config.toml
n_kv_head = 4
positions = "rope"
rope_base = 10000.0
attn_scale = 0.177
parallel_block = true
init = "uniform"
init_std_qkv = 0.0437
optimizer = "soap_variant"
lr = 0.00443
beta1 = 0.95
warmup_steps = 200
schedule = "cos"
final_lr_fraction = 0.03
batch_tokens = 16384
seq_len = 256
Each number is 500 + 25 x the weight over its row's rms, rounded and kept within 0 to 999. Layers, rows and columns count from 0. Numbers have three digits each. The size before them is the row's rms in percent of the matrix's.

# layer 8 MLP up, 512x128, rms 0.249, rows 215-269, columns 0-127
108:522535442495513487516496479483522501487518505504489505520472514481533530519460526487485511476511483545525474500423499509500509505512479508440472493479470490504525501549489538501521529514495484465490498514497550518499484553453501544565519479493511495508487463491494523486510490472502493510483588475518534497504458522478490508517457484508544481530504523481492510480534496486516502486486
100:470491515510469548511538501488494500516504463476505543487496539521477510495520494526446479450481493497485489513505536509478442532511515492471549531510480470481493501532542529511518488472489500515464515527473530518497515481472555514504495482548501509526496494545510479527507499486503476536518510545502488517487493498491501531530514458496455508491522475517479570496498516457524490553458
109:531452522517521512480507455543493488539476517513510534545506467514526498494486539470508501528505525541489520525471495457506488513491505541487493509491505441484498552542525512462477489503466541445490525497464503525522505580509501498557467465468514484514516513496501486478501497520496535493494464464481507493507458499491523525492477456493521495503535496464516504498483507463484507500499
100:485430494491507494519538465448462442529472477525496504488479537502515508487487456471435518520515459500488520540495474513517506507494497510531498544492533526528466507499483526491481491501467489526514513467528465515503471530482493468430522508480532525481514513537499497503523520479494478493500548558473485505478476481522523492506495461526473481496496513465470478482530495516508497491484
100:487519533491519508493510469545470513508466487495468508521467505494500563495477557460435478474542486508465515532461430524514522507558476504489486492463506508504514500490472500529485504508500511490505458501508525497491527521483506544495498482538476536501520480463479505509511482470456504512495515484512485495476483533503519483559516477480453480489513533464471509489525533508505482546506
096:475498535519445482484489460508544500553493503469479510509525500507518493499470502492504527492525476486503479498524516483487471565489454461475486524505517479515510484518499487517483479514438530506452496532495490478502518492497493492512474475453490508497490550496527504524454536468524538495563511515518507526484476471551499502509511483504480517446549500480504508508523448474494542531496
101:505521458528514529481519473498482524463473484502534441525514527509509503483442520505505502504504549474498500478508480460496498480499475530512507529514506519470493528512535491450490551499529484500475505469521518500515477499484537512498507507516509549460531507517453500564489491494459479461494513512508523502516471543501499459531509544528483492486464527457518501432500523498493491521460
096:524526488528515499490479459487500537498490558469492431492520495530502568496484513472462472461497501470533478514491535509466504492443493442503481533502492490495518506476489502502452477499503516439510502498544494532485538530513516525518483528487502508512474511545489502533505471508499519499488520486543502485485494513504517518535496539492510521455510538557507513508463520501487518466478
091:515483462491525465544538473493455495521493500492498443473510458547496513502531511524483505491514505502483497509525492460518520510473515489505521496469473485512475495501541500529481508473460488501483480534488538458466546440472487529486500544448544527480510492486500514514532477529520494482466507510517493474528482470444504491481483427513501487538510501483508481500477492477537497533500
103:507451486500481464504479512557505528514471548484454494512563508505527574513510512479482495497472505526567489542524531465509514481490509500525463464512521523503511505485445484489488557477484443480499480525463521505492519523499501494510541506516477531492509525511519473540472491498488492493486541435464477523503484488511532493515484525492507491523512479502516481487498505496493525500497
099:546484501517482506518491512514495489469548474557511510485503470481508519468500496484477513503520470491530499487450509488467547505514533455514494536486549481510497528517527519509477464481466519467503491514541467531521529511480503463506469476507478458503514475518495472458477481530446484492505538492506486498449503504516494542483483501491519451457518518474517492569467516525482514508473
091:506495490489503480518464527488521512479488475497526485486473499524528490507525478498492451488501454519513540467456508473453453473465504520441487482500493488513491526481472487519467536503490483503523501488478514506506449493476507499495514520504520475480504470507466488506453502528518458455528525521525473495474458524477510495585513520486509491505440524499552480454525470531501518492491
091:494480500533491478532499501493492540503490543489490472490499530561469533541498496486497487498531553458486446494483549507444496499517499451499494495503482520473522500492440516532479515500469492512468508522479477545504498512468492479522539484519507477494507495502494493497479472501515521534522499496446517518501480484441450497505543508495538483505498501445528517512499501518469563522499
112:476471542475479474512526465519516515486496503487486465496539540500511489489487473504540531505500502536480464489539463466483496464488503460460474497527493493481527513509502537509498439490447524509488513492516490534537484472553485509530486496516524533540490459497529487450483523530496515533530537497479501518510484542481525494525431477506458466495506510467492508534502490497488532513486
095:528515524480541510447488524522508466498522517490485489523490453497498514502507488519505489483530470481484476506508481471501509555490467549472501486486500497519531491475466497481473442526505483502589487502489507488498516552462483468524533547476536515506511465531486458474483481484496487496514536464486494490504519524495506464497517517494491489519521515489502498563550527541492523508456
097:483485504574479485506509515509486465526498479492475470537527515526507485542457480538487498477455497490528487490547483501509481494464501499519523500479535516546504473534450501536506508483496504462478538505504513496496484495533512517552507453497470515517455491530526447486499519467516480498478500491478510503535491493515538513530501558472516520505486474505490501519533524464529452467460
098:516505479465466503516458484495483495570485479482494464468503525528523503524556515507494543503461495447504484494474510513506492527478489494451508502515536512516535516493497521519542495506514545496541491524464489474471501548486491481502468515460489491481503531533523506470507518459452498522551502464511475466476469528502519494490500519501501483491466459463496554508489460504533475490498
110:536484506529548507529523476482482466456499493498470458529512502484503478519477530494504485501480502468485517549456499528504521483506499512504459508542485539501519501529535522517460546544514477461518500558481494497477498551480473465517483503497507489533489481532538536519501458479513523549512525468520470507519462487495496566477475497496505492500472506495519515482495499454518465481482
099:518506520520555511523512532498484521509512466464464477495480462495478540506460483476499462530496456517467493501514497488510514531485522482482495518486511516518517499500538476524453485531490531489490540474541529520505493505557506510537550549485485548452457553541492470529516483503488507477528527506526489509487477474499466474501475515508510501485523538510539466511500521477474526495465
098:533513502479527513506466516540531504499480482534486496489515468525528521508470509455475490492501483535460532536500459500530463515473488491520472494516445497470507483474500500490486530498464453489480557500503531535563447474524512494498469515509521501512527492487514512506532443482476511500501544478454511493533489502537501487481483509489495502505495435523501483523512534513468520454479
096:509472497523493503497482447523495473481535487470514483482530514450484493527507490483525514508440484523494571537491513478475507518509540502524496544504474520534505500494465509504525441519503485521495469517470516497446470512486507553504493517453481549546475546517511513497491544506522511495523513485505482532510461460452496517521484518486505488565507485503496521510499485508476487485485
094:501482520511541513515512522459510500531551498486527483533495534533454519511528490468496515528450518463462532502498553459547503484486534475516519519483513554476473486526494500479505505471475521470509526526486483435500450474464481499500505501528475469478496512524510495472517526477535497487488500481492519503479526554512480500484458531513475484512469485499496503527506479471496538548518
100:580492516568491524534508498478469479526502487493493489506470499506499498510491483517503500528519507497506505523490467485493531498548446496505496510497545552469524511466482470513489517470542468567505479541523510479501490492517540486507533478493455482466535461513512498514488514482488503484508496484466463495494485452442496522501483543517522497493517468522521468530468472488474502489469
099:558500498494504503483506454491504520499523480524512497514465491511500517503505468471528471525531514521511571516488500527472518497514481466517475500475516492494499480500539445537524515561471486490494514496487517500568493478524555503545567547473480497500528495479493490496510483492495471514475517488513525495456485466479496521542475499528528504470509504496529490479453525531454516474497
102:510507515477531453503464498527485511485470505529524482490548500493471517482472471493498495479465510550481472524523518467531498541512488532545415514478500498480515484491451493494515546514466474461494504503495506488475522502515472495527510482500484491509483473518535541504486489541509504474518465476515538539479475510509496527473472515511480486507487452440459514506482526489526484456532
100:531464487496495508503516489517450487466491500524491498521531467561495552507489513510540479456466497475542493511505501512535507522486494536498498465490504535533470491516505509458516479480479514522491507486459512531496465489542483480508475530506459527463509486476461519520489513539514479501484528475482524475460499453481485487524480461502575520513478506512531499513535499552487541500473
099:497504540553512513473480466512483558478498519461457491529522517499482504541476528528486507474504505489503480530482528454467501478515504500495491492494506519519502502485523533503540507537485512444475522495505528523509512516523501514538488471527531511496511504489484511525518455529507485456507491466501498463535463461502566539490465462465467481510546531515480502453458504513495530474506
102:505516513525501515525475509515500474497527521487486498494503486536501501500511504470498454556521530505492511520479515482497483508452473540546518491517497468514519536491522493500479524504505464513523522503500516562536512548516524462522505453526485480468500482499465484490498475499472463455464544444419544490479482494509541492478480535507507488493463485484548478475486516502485519528514
106:503519516526487512511520521493576529507499498449498493534501471551509478493503512473527499487549494515531481503514486466494522508522501512511494512460519494496496552477494484471529520538477521494447489508515520494488481525495481479482456447500516508543497505512477516542469466485538491483460541474504475474455494539475477504482534447504467523495502490479485503528485452479484505556510
094:530521518516511519531468493514503512525481491488518520524468491507544515501496529483510486532504467519501504512491476467477454490445531456475503532522524475514516563522453470512495542487519490478523495498527464512486494589513484470461466569506508542468482507515495476534483509473520474494497517493496482520512509477511506489527491489501540515509511505444486469499523525490527479473473
099:556498493506490500481466483515506523520513492505508446519533493545490495505524443502522510549498514530474505503478468486547512548497535530444494519494514492479485499495512464521476518489477463504505513431496504503534456479501440546469510515535481524511512514519483476468476501499518463527527504501474539542468523513503553501501503480513479536538507503519521491505519497503461516526490
112:458510523505500490470546478468497503509514475511493500522469501484513535528459464524520488472492475522507473535473494468480445477513446530495500491471523487496504469454529470508453503502493496494517500527539498473550518500505507548452515516453463491461462500494518495516520512482530545496511497508451463493455558507506516510499465523507483528539478482486498479486506465527502533512504
104:516511506501562520508449478473534485504511496481508520534480499467520491474533468491565488510477495481479525475500520485497480459507514521513474515496464521506470480507485504471537494522504557537482486531506553541502508518496531546503525516503548454531506479544533484526514525504518490519518503505547496512515514505534476502465487483561442479510480526492498537507487488480501498528480
101:467512515553528485501464522523501480498489486510489459480534489523481552483491482471481483536526487531466495466526490486526490488532513468554469499537552511469473504512494519479495477523485497485484531548449530480529527514490505467510520498526511505488468487537539501482504514496451505498519514433481517523491499496476484468530476528467458481531520516502497544469502481514507519449507
097:530522540522460505466472481499500482555438466493533490476470516506532503511468473516468549488548502494532448514484535476451479453503530489544479511489507485543514561499522519483508492527483491503465538519486508511560491495474508520522548536493505506517503518481457496549478510501477493511493455481512521475474507504484510514478508507524499472511493477491475470510501508505505509494480
093:509506458493467489513513455495512504490513474464485526535461522490527486511509483460534493502514525545507496546502490472516478527471514492486467514469478506513474497503532492556511549552480499517486532530528511481489493557470476486528550501469507505483505482500481494475487555473560462478495482512476518476467479453477550521504484514491516502436515485515500517532523508507486515505493
099:544498544478515491480513419487487484490488536535486481503481468523492483528467500543506510512484496450579508516498560501484483477517478487517496480505518516451465521514560532491497540508486538497524520489470475527508486477487478500493497524476527520532532544501484515510490513484540468495471523489469498518491489449500537546485505465506500483503519484469507520512500498502489501479529
108:561560515488519536539490471475519479513509482475494498480478509552509499499504485480492501557467462499539485469494484494493421505511475476503447540537524539488525458477524491515514492506496517537511513508515509487481486454527489435516525491519470503520469487531515482457527503477484496503505529504510513490500463503502508511504481498472479546501495492487527509533539535491484539485506
095:476501541488481528493453492537469492512457512503498489484472461540510506479426493436467450491496509475472504494483522499496478523495467500482479499533493483557502486509484517484497544516495499483471540531511524484516541499507505469492491480512486517471505548484529498492509538437516491516534503496493501497488524499525513485564484490477477508518515512482479470507496453546539466484531
097:547525518497523528479518464494464523497488520501523519542484524521478447540482460523519523462492475466508473527539508479500456519516486492487515484453509528478468483518446500545458529509503507490517468533501510521469573538504498481466517468476494525494487501479495466470483545493493539514497530489454537499485516503510478519478501508508503475508524490492517502530482545527511472481482
107:533502493481510514537533515487507483496504499533534467481552518532536465491470505503488530518427453498504478503489486478453469503499508493525486506487498515443544467535480504495510513509439492540495515507494453501487492492481491449524508500551517476508468498459508517486482493515508528523492545456525514513493476478484499511533484493479482513491541458531527553515477513467524486511515
093:503494511509491473489497513493470455542521464518512528530482490504469485512484554487467502493499496529501468502509495469487514551484492504452460513477478470501489464543509515478493482509497545485507504553463500519495521500475496527521473513493473483504502488519510549476520481501529525478521504492561487475487499518465477501548439473509530547497448462467530506453511443504485489502489
097:473471488539525517452473504453518489476490449516546499507532482512487507530500509480516502513454471507515506500489510486487521477505486472478504463490485500484503471508481516502487444529526511497558482499480476530538506466485510467476538514485535488505480524473504448526508498517426524517542500469504520492474515468501477552503513488505500472491445476482485464531481436513485493509495
103:535558510455493487500530464521536484486499490508470529518528500487518521553464478489479503502546474444547512478516531504546501481472517521530481512481505508474474535503456456526540507503492481468477500507464506458480496466512512492475495518500456537465477510481535483480500499551516508530537495484472523499463445483500509493512523534541506492454504513495516490505498515518508512468490
105:467481481518512535500469454485540472494508494494487500503511528518500513474458454517488516517535481470516490480502518501475506501486504568527530488474513471494513564477479554498454467476483457473532515522535505502470523505519499506489521496478517531483547543457476509513511507541498451506517559488535511485479502505498448510518525502491528504526490484478453473486486511487543506506497
094:476494529499564544484491500473515497495538484522529491495490517489489516478537503475492524471490511491502503547470489475505498490457499525535550517521507515532490468499502490490525540500494446489460500494473501485533450490500523500492476552523531503532524514492469499484530495504477481484535539461490483546536491550513461420473471471516480515524502460515485494456499492513511512501512
096:524514522490493464472470475494456433509498450511524479488510474520518544510458540528528484466457488500515526513509523512540511490498496515455485534500487498471508488520492506531529532484481501500518531457505504553524484520525487525471477532483491475510500451461449504501488481485509498528490506515528477510478476486496501511529444513530496529485444457471496471485529509505497505466459
110:545488498478513517464535474466552508475463476510464481504506540561494523517526520521542475513457522469506488533497480507465509532486519509493522510522524490455489471514490509504506521521456496462503496540533470528485504479499527484462499484535484507505513507511478517530488510499494492455496518493545512530535510513486521487509567487502493520478497543480487462473491469490462476527436
095:569552503508468531460461496544543479518496499513484514515560511530498529511511463458436501542496500472486542514501504474487515501493508490472502496473474495491482525538512495545501510455508474531478521469491524530545503475494521490524515481539487532516473493457483520507496483476485490539501490486497490496494462537495534462487504480520490470532499484554488485518482510507472474485476
101:463479499539481480499532494531464473481475535489521440487537517544524496505491486468499476570481482493473503526526439495453510542508524516469494465485504445519543544500518461502481488485483500529476524535521467490536494491525478507487490493513500509491519524527507460508488530465494500487489525488506475531462532514457525490514540478481493502503531491495496526486472517542497470513509
096:464468450497449489519501478535510481498507479488518515485551472529533499474515502463484519494503492528483503527491527504496454508478486504518466505510469496475550533507489502538485517480539477469476527478489527526527515508542544460518486487507491538504484512470515481524507463491531507525500531500478511526534543499485485498502463467485472473472477503431493466544514449484478475521535
096:482476506472464489542477441506567505503487509530502484563483433470508494495501494507500527511535479505510512477504456483519498521498527559529458525465536524529478476488530524498492491505463499474522493542553463496494465511498529522511468496502508477489495509470500504523503499511471506529477486487491482510445522517464521534488495471559498526478467459511498527510495494503496499519488
107:498514471478496508470516500536525572509509499449492484491477475493515469488503498472485555494501498509512451473513549470502528533469492515490507503499569482485495537544490460505504491447470506463459500519526482512492461504515490532490519512498540452505517508495474515530509442489486508511519520509500534501522469481496517544543527533510466485521501465453497524509496499492537485501479
101:451508492518457489454521474489481460465560528499494502471518482489541508504469496531538486493517492537510499498452481475459479495473479527536515480478491530526485478492505466531515529506536507495479515447525502514477476478499519482519515485504498494506537489474523548536496495476481498451449515468533478541496474534468527516523492474520482521526515495457508511495523539520515539515471
101:527532501552481496481516544482538499492526500492539485535514467532555497509524516494449493514488490512553479499510519527500460491508479486511514456476496530540494505529486500562480495513502495519480501477496480502500516482477486471541512504527490489493472457474529462504516462510491452538506535473512506500474512503486446533478517476465478478495521539455529462520468531516527474515478
# layer 8 MLP down (transposed), 512x128, rms 0.26, rows 215-268, columns 0-127
113:516521542465495483477549523437504530519505503503486518483497506463502499563513507486531502540475525488521523497494512540517533499485531492510479516452496482503484465485505521463507492460517523498482492493474486532525464493473455491524505487493512494542506445518528513531551523467522465468508532485512478530464513482519486506536470501506472480467544505475537469517459500522515471512536
094:548510486521476475492453537482509440531502528486480483518576504513529490497521450467501566516521473490503493527533471511494534485427485519502525492454525539522514475496515514520470478525469492461514466481482514503502457515508473480472515476474493517532518495508489518475535517536500499540473510499512496479516512508502490485490487505523499513493495494541527524502495488550497528502458
104:559503500507517511482488529522465528498529512490523490516469499509535537500478526507480500507529552504492500488495557505493462511520471504502542495492515457477503485459534481482489522496466468458502554504515539486524481503538545508520504518498476447497476530475468508543491503493479470528526490477522498487521499528521515490492503464543517454453489490466556523502539536505486480475524
100:515503465482472536480501520481483501507496538511462509521461523531526474485472481509508498496494492516504489511531480501498516500510490509524517529507475430527489528491502504496483468513515507467549515526486463523461454527502443475503496502529531497454484515482495508480556440467493486463465480460476502512475516511546525532484504518494521520506474434523464560527511484487495500517517
095:510500459523515461471518508498505532533427494499496530520487485480527504437513476446500540519511498500485525453556481514515492459501473481513508479494515472455491515472473531528522490483491494499534479514490502495507447520501510516510534462493479508496492473489485514469491470485506501505460509510468492471534524516564463509515468517480484510527504521487508456530540465543511523528488
098:526537481522484453492490520496509505457482497458488471505513521465471504543514529535505515470488563453526485538534513477457468481519515483507500508493475494480499506489498521500481527477595488530527542528510481537497493492470483545492529517492472490521512527445472501488506464494514486500498484519555495520499528495471510498488496505465468488476509477524534510459493509489484516521468
104:507513523497492474516515476500415550472510506525519503509445498467478515503497498493443523517513538459498504489461493521477507473506498511479538553453527527498543512547488491501510469438493533499509507556476500479532520486510497521469514502489483479481505520476496512487526500463474511503502472469479516506485513463497471503472525468505486472493523512478456469540522493521538521526516
097:475521550524495439495511538529514516484503500541514516495500507510514503520521508531527507493495467525573493512479508513506518485519485477502524516492481405491508484484487496462537513484499546529509505506494489520531507499491505496462510476507531532468531502542505496504501493520507516518536500511505509557484544522509494432491500511508494541507481503515506483509537529450545503550536
097:513484557461555513524501484489467493490528498469512504529530497455504511510477487500485495499468490467466544493554510516533477491480540499504498489516495496474517502451508502495512479494457502504538518494493498486497518532488501467498452528509526534562500516488506505462503471457500507490467489498489480504497475532511513487515535564492481531471495534474568480469510526489442497514462
111:493482539514484493533525495514504498526511511539486533503470486522433532511536503472523554488475512511508504511509488480478526534517477491502479504488509549511478490513479521502520517507492523476494547549507495513516481519535500439514490514516478474495507500449548533496502502511520498495546457485568457531486479466539490483468519500496489508521504513475497455464451537496530513459488
107:517535494492551506545511524490485504491534482494510485493490492516504544518493486508470534536483563474466550523517504495467483515514491504484462528540493529520534478489511526488505475485478500521506528524572522521494478492483502520511495497546564477464490521486473503483526522512516470489493503471486478474503519511515529489467476514536477474460496496564465504511555470484505491456496
091:458499494460524468507517446519515519531539506498471519468498478472539487504488570484537505504550541484516477507431520562507538523557524488480521502504525488465493471502496509466504449495544500491505497490511510533501496481475533510522480485497519487488501515510460506494495501498492519494517545549491487482499496516510507510470509521508527505472493523488564496476467478495504450502497
088:493534508501450488510517489511470471542507483495510509495480542508452496485499523480548481462532478500460525472517536516491449511466496472535484489500487457538515507506505493523484504504460519508490476503500504483520444482512505482539482498484548500535481463612482477534489512520514479500535469510472496494462494478529515498475486506469509533481458503504475510491507504465504494517501
100:491462477466515505480481485530520517492473500528469482495503489519540519529486553532489481486541501457494488496509529498514544457524512497492501486507489519530531533467526504497488504461500525551477512487489481537468501479544490562460505517503507476501558491485522478534494482503520520450457510481458496510472557455512481526503491493520546514495468502541501520447509503477494498486498
088:517484528544498512507535461492508537483547512534553497439533518488529538465480483515514525528468486551480505513516467491523503500520499502520515479489516500486486442454491482506477526518520475491496511455509502516508495494502492481486507478498499442508527496514547477509527520492496485472546487541515473537501531497527471512497497491509513496554469508457433528471483501496546504478501
094:521506505484499507513497490534502478467503454509539486476551464491412489498484511537480529485488504511520517475534449523465456496498441503499458488471553531528458493488521464511478517499519482462502512484513499470493515506510451499460481499533485533482518550506511505518485486515523462516506478515487499505507502474448497472558514491489495519470480496538477496488510505529489517522495
098:511485495481485553519503470515505503515507496496467515475500479489504495501539560483508548481522443531530498505541479495516491532510522476520546507464489472518479487531498486518491519487482482457478499493489482598556501489462471490496507453500507506496516525533492483483473494525524546492515534499520475532522529494495499465519491551466490507521493485510510486487502489473534543466472
100:500508522510467464495477483526505500511486470465491521557467485480547526505493481516492535532490507493514529443455452534489522480502460518458537502537519518485501505509479455481469484477506491485499546487502544489464506499506431529520482522507498511511486532524487501501481491491487508527518543536482512521531502519485492484457531462481529496499474462516533534491482492489455501547527
092:480420511536495501490465494499517464477453484508498478482470496490529525512515508478448501500519496494519458464461520461436503482492508493517540485499506556449492476501434507478454493482512517520447497513532521531529502497529474502489511481452475510487503467513507529513478484485538542500484491480474502483483493505544503517508489523495484482538519529512532493522523533500506489488492
101:518532513512502486496531479531513471519523462520477491499498480505475478527499518547524480491489535510511481468512492460510526551466522507467470470524476528480536519532518453508511486532518485509465526472505524474473512498460510501503534507521508436505482507500484485485511514514439518518523498453564523547491481471528487517483479468487541500489513523508472515473463502458502482488554
098:458521513475524488531470545491492503501518509504524490518505493537473481465492485506514483478533503493472516465460531511518485461516503465491483510497492530488491501497504524485503490504528502517517540498524480480536464536559474508513533519556566496507542528532502499524507518503465478517499486477516512475493534471479540483503497489465489504511505506523460546528538471450536477452563
088:487461515497477531495473451466482462479491463526493525450457514489497490451534483484528464468531482524525493487456524540480512500503521495529512486509516544498496517536488500506474455512450522522495516512510529496498500483494501519498505494534504498506447461583499520492497542518524522482498475508510469532495490482542482525481472485483510557522504509533472528502484522493543502512482
101:452485488475530508502497531511490509513491509478501501536516531470511507502508528457459497495528499508502449499509516469508483469493518515458522500478532489463540530429471511483523508498461514516490478533494505519483464508489492520497507511498507503467565524482502520468511487490491499515480465452482514497470536474506464470518454525524536540527505527524499444482511460510483491556450
098:548464475524489503503532512492497508469488455561511527505492482443526473530538466492503524508527487506492486506480526521509519532509485530490506482493504504493486519514495482501467521506508494513487552515489548526487526473474483500486535497477488467523491520483494523505491496479476490448564504485484500451496481499464464473538483532484540498557515480518483505529547450473448523507472
103:514499544519508479529481479564498543495534477538471491485470488492534544540531497504483529510472466513516502506542520510484502520576512508531503484539503530517518460512488467466505538447515505471528509523510541529491502458475514505503535501523501491499498525465541500525491505527493524519526484457473503482471483483481483522524500486491509493478472552497462507482517490525484541483530
104:533455499502468485485494483475530506476441472532502485462506494495544511497515549535452541512493473527461525500492489516498514491503515488484499513501463536493454484507482523510524507509494495521472496511536495483540517558484510560506520469507525500503487517476501503469513468462512520451503482498495481474506465496496532515492558468509464532503516546494565508526481556485490503499503
094:478497493439517520498512537499530552467494524457473503479532486536539496502490498512488474507497500537548495449545556501477503504521454520507503491503474539483502499484495518560453504519480523494474481514474481548471463499494481456537501505514494466493487500504500497550521459503503511480492510485512535482499497553517468543498448457491481477494509511508486527480504495499495491510540
103:500524459482495516450495528509523468466499509463520493500502517510476503513516500477513463516513542486518464488483478494490498474491512506466540521491507516505497504488533539470536498484489506437533505544475488496513522499535524450511485519496510454520518465497424485509500505501465485506499522448474499536508487450542488491481429528493477491496495524536493528476505528494527487537548
107:494456485520531500499475494538511472500487503486491502505506476477533488524474522526484480512504525493491512521521511568466459537465510504506515532496489423517497528496527492496497512482491555524420528523519502503471471531517516529494479460484492523528499458523492522548521465491485455502497501485495488511500491460508501439492518534515475508548484502493462496478504467464470493487484
086:517508532495518489477512519506489526491532503488463484480486499437493496518482484488476459465467551492464518492467516489508521516518463472506507497462467383493507517483497478519470461476533519498512536514489484511483537476520520526501500496478524485491482453537473500447504521516495517508474509486532507481529452527484513496478493509542506484502457508512502512491480508484509494452538
098:533536504557547531481535494489465560525487498483523486490468503479486497486523539496463492533488506488471526471537490512502510519486533512489508538503576476544482488516527519513496516460483463484504516523458508507488466465478447497483497472534541447445481508542483490498492519519497480501534486520485490498495517501499496488492485512497516510479502482526445452483522513514501471512478
100:503521480506489520478452530490475482550499506477491499465519515493465510505508454502523512473536504500491515547456490470547507530489483506483458499495489491507498463493478546521515485546479494545487496493441468454512512520505521458536513493473480486477511526518535503503541541514514511519506558524488522471499518547496466476520518487510518525493488496504449504516522546514497469510443
095:456470527483525446474509492520532454438504470490487511487494518519492492486508502512478463532484511514538542497492477514483515499418520509464474504521510512469474511511505524478525460484495537540513508490486522524544502465519493498500501498496554495528472487516453489514547504507491527507466510539488503535477514490468493446462493497513482486505505508539471501467538492512475524532471
098:490547490458511500493507509492499512507493497515485489498449515503493503507505495505486509517514549510547451490488489468503478469510517518476515488518483475469560490492499464503549508444531540524521471515463485546523468496535504553469498439494506524478480509498461535480477512446498471515485509520506504478440494485543532462531488469485536496509520495508529534495475492468524514495517
096:523495496533484467500504529536493493464514497502531504509479458475508495490510541469508538490473469488516462542534488498532492507499496535473484503457503516493566546521484476468525510490488494505478515511527477458568486514487485488493468517527514509476506524497494531533495505478479543503516495532503498507541496487519468490454535510549454528499493488547498519494553486507550531517545
097:519501545489511482495543510473496519503528513469511492542465522463487470510496501511497532497517533510475572467527497485519495439502485456511530495474502522486508504459514504492501532475528502509524567507480482516459560483508493483486503504489514483490506499490492484494486493509458445454573519481498503492486468481472481504462500495505524516548519523535470474500466474487476464485488
103:491530505514491503510489494513524464553497457492492514518486522495492515503523521471495489505540481522532493518506519503517531515496468502502474524504466505499513543496497496494487507496463480555497480464526482464511489490518535508563492472457502502457476466519525467451492532491491458511496516479481537500491496506484536498504515492491508523453515535489387516462484510524490459543505
116:494541532467513478530515471491480468499489484510499490466453514503496451509452484508508485506459504462540528470519513530457482521479486529534514501497525526519486447484511530510498507525539539475531517476525535533509521504517444489511474481492491471501500452520485562492513464469492482456517486528536511509475478515527514479476521522473485545500520480482503508493510522544538481494528
098:515508477535482450451497519456509453482478544485462501546475494515533541522512488511499500468476541535534470502494501510514497492488520448532537505487522505482483544507491517515521543492526493523505484519520537514486513516475516471509516525490476462492501473488496487528552501440478469516535544506530489439526524531524554475501475491514516501490526505489474512482504511495501512485526
097:468531488487534500530512520491517536527535481506495467513486512538489489516469494498503480483525489525436508490472537478496446523517543451482490510516480498481468508450502491467448508488479458523520497499491503482484483547527512527500513462521523474488466517459467526510561474464505521510522466534475499479537504476511512519513490515473491485531508500528530446521517476491463500507462
108:525477526435516504476498522507515468500524507488516501436497510518501463446448457486471494488440473505509477473538495495494503475508487488483502516526517449509522455469469461501512510525532492451513483504494484500545511514489504499494490467534512499528455517463512536515500455485531487543527514507491537462520548502475474478478524520497520499486483533515528531513503536512512495481505
094:507519464501489499512483488517503500482502533524499473497547498491522499457499483548460453471497470518499459507490516491521501462464498496522497495540499434477487516500496485481454552482516495532462485464532479502517487507500520506480555466521498503534513537452531485560502536464510494528479497500518503503547491550504485510494528515523527533470505514501539548535515501520470476505485
102:511471483516518484474518490517470549531476512502524501477455505504526503458527497527464539491532486449513494546519518472517530495474502495505456540500494484500505498524529451542500519464554528468467484495500531479510529542522509506483512518491492474492532472478543471521501518494539489490488493520514497499515505503490539470519446539438533501505498547522525521524488472499507481473534
104:514492497474505534513485527499532481508461527492515558520480505506514470502491495538494494489520454447488461494435493510481482472493515513474519464514444514442476486512512497476493494481512485504529528542513513506513526519508522525492532498465503489513497498457489562470521499515533545521528495491510515471517454485538470455494520476480521508528513490550546462487514521495508536479516
096:498529473515484484524472480517450511493524518482523504474536479491455549512541460509519515502504523537483513467520492521483488512475514520507552503489518422507446548505470491453497478466494477495491479480462503484508505518495498507511522481540521518485531487472485495530548511533521489511512513473512512517497512486511471523534555489501512508491460530486473478533505504497498446464550
099:449507512474510490488485482488543523508484506484552492511476502510480483497489501468489468549481526503521527456514488516463501490519513495522496477520491471511496456485532512469497484475515516493532504532525560518522487536492453524482525518481445504516543510518502518515518480464491503498531485514499444494472524473506482531492525492466494543535525493515455484548523530460506431531501
089:492475512505469517488517404512501528504479541501493526494550533512481518506506520507508511499520483539511481500522534538487536490521506525510492514508507449548475493511509483494482489532537483490480540473502492509460465516467529439505527487511518455501464445502491491499495510465522552495479535469531498499490501521513499488498509527523456472509537501542560521501503514494504472501494
107:500488480458531532506559454480475463459504477516478496515474514528475487476556556477527486487511508456542478532501504538496494530496514488494477497508460413528503528520524476476498496457485508515494503497453520517484497483523486490488488497538506509453523483512488477520501517497472502465474462468512512478496482500534486517468500495516519498493507471508515436522470477464494497509481
104:517469467485487510511521514493527495477447510515508515507468487517547485524491514529564507460514526486476518519522502484523547502523524473489524486538511497486508441524502477532520429503542511507518517493519557513483492511483452521504520514478489488493504462530464499498498507461501521485480469498519509495505460517497492496505502431479473508476519474542472437487514501504478494551493
096:507457457510563473518525510516530498507512546504534479509503526516528467475569507504484479541480495476513489490482517558510504472537464473492539516518519470492472531486549507505511498442472491563509518499495523518487469511511508472503542479480496459485501494464505489542514491481524511513465498455465510487519503499471506485468493480463521506527461482469521502512511480470519504514490
097:521446514474512548445516504536498436475481497485489460508469521514460520479489490513477481527485502497485490468482561514512467483533511494483517511521479527517469513488527481498518508532503529496522492491515486527492507514507508489477488497462492536464544468532473537482513478463525492476490530502472492572446484484487539529480505535483492458501498496465489475490539497471500481494533
105:481497496492517454491481491470542477532483560511550498490448479507498532486500543527540534500494510524530536519512502515524509463472520491533441507492464481514488486517516529462497469527533465528546498533518544507500521543486510539468477464524489484496451511519497482504535536498473511499460530506521489480465501509498525510497513474486483489506499509509462450504471493490488491519544
099:517477568523499477540529519457552486495497481512532518545502532500489543521511533559497529518472498463469521559525492529492509465506523498506478488518477484509493482514490448489467475501485491498541522508474546504537501494510487495500497498508483479462506490523490506509484522486522466528506530472528557493523492484486487465539499489486513470508480470512546517514483514499528431486512
098:477532489513493491524500530479467535478484553549470539488500496499494480481471479482541463538550476481527534497506528483485496543448567529475501550501525522477507473496524474474497446495480500500498508511469523541484503506492491525523475489524523474488498523474477507519473502528556525473489501485488512511487479488485477515476505488490538525509507503533513490475528509435537483473489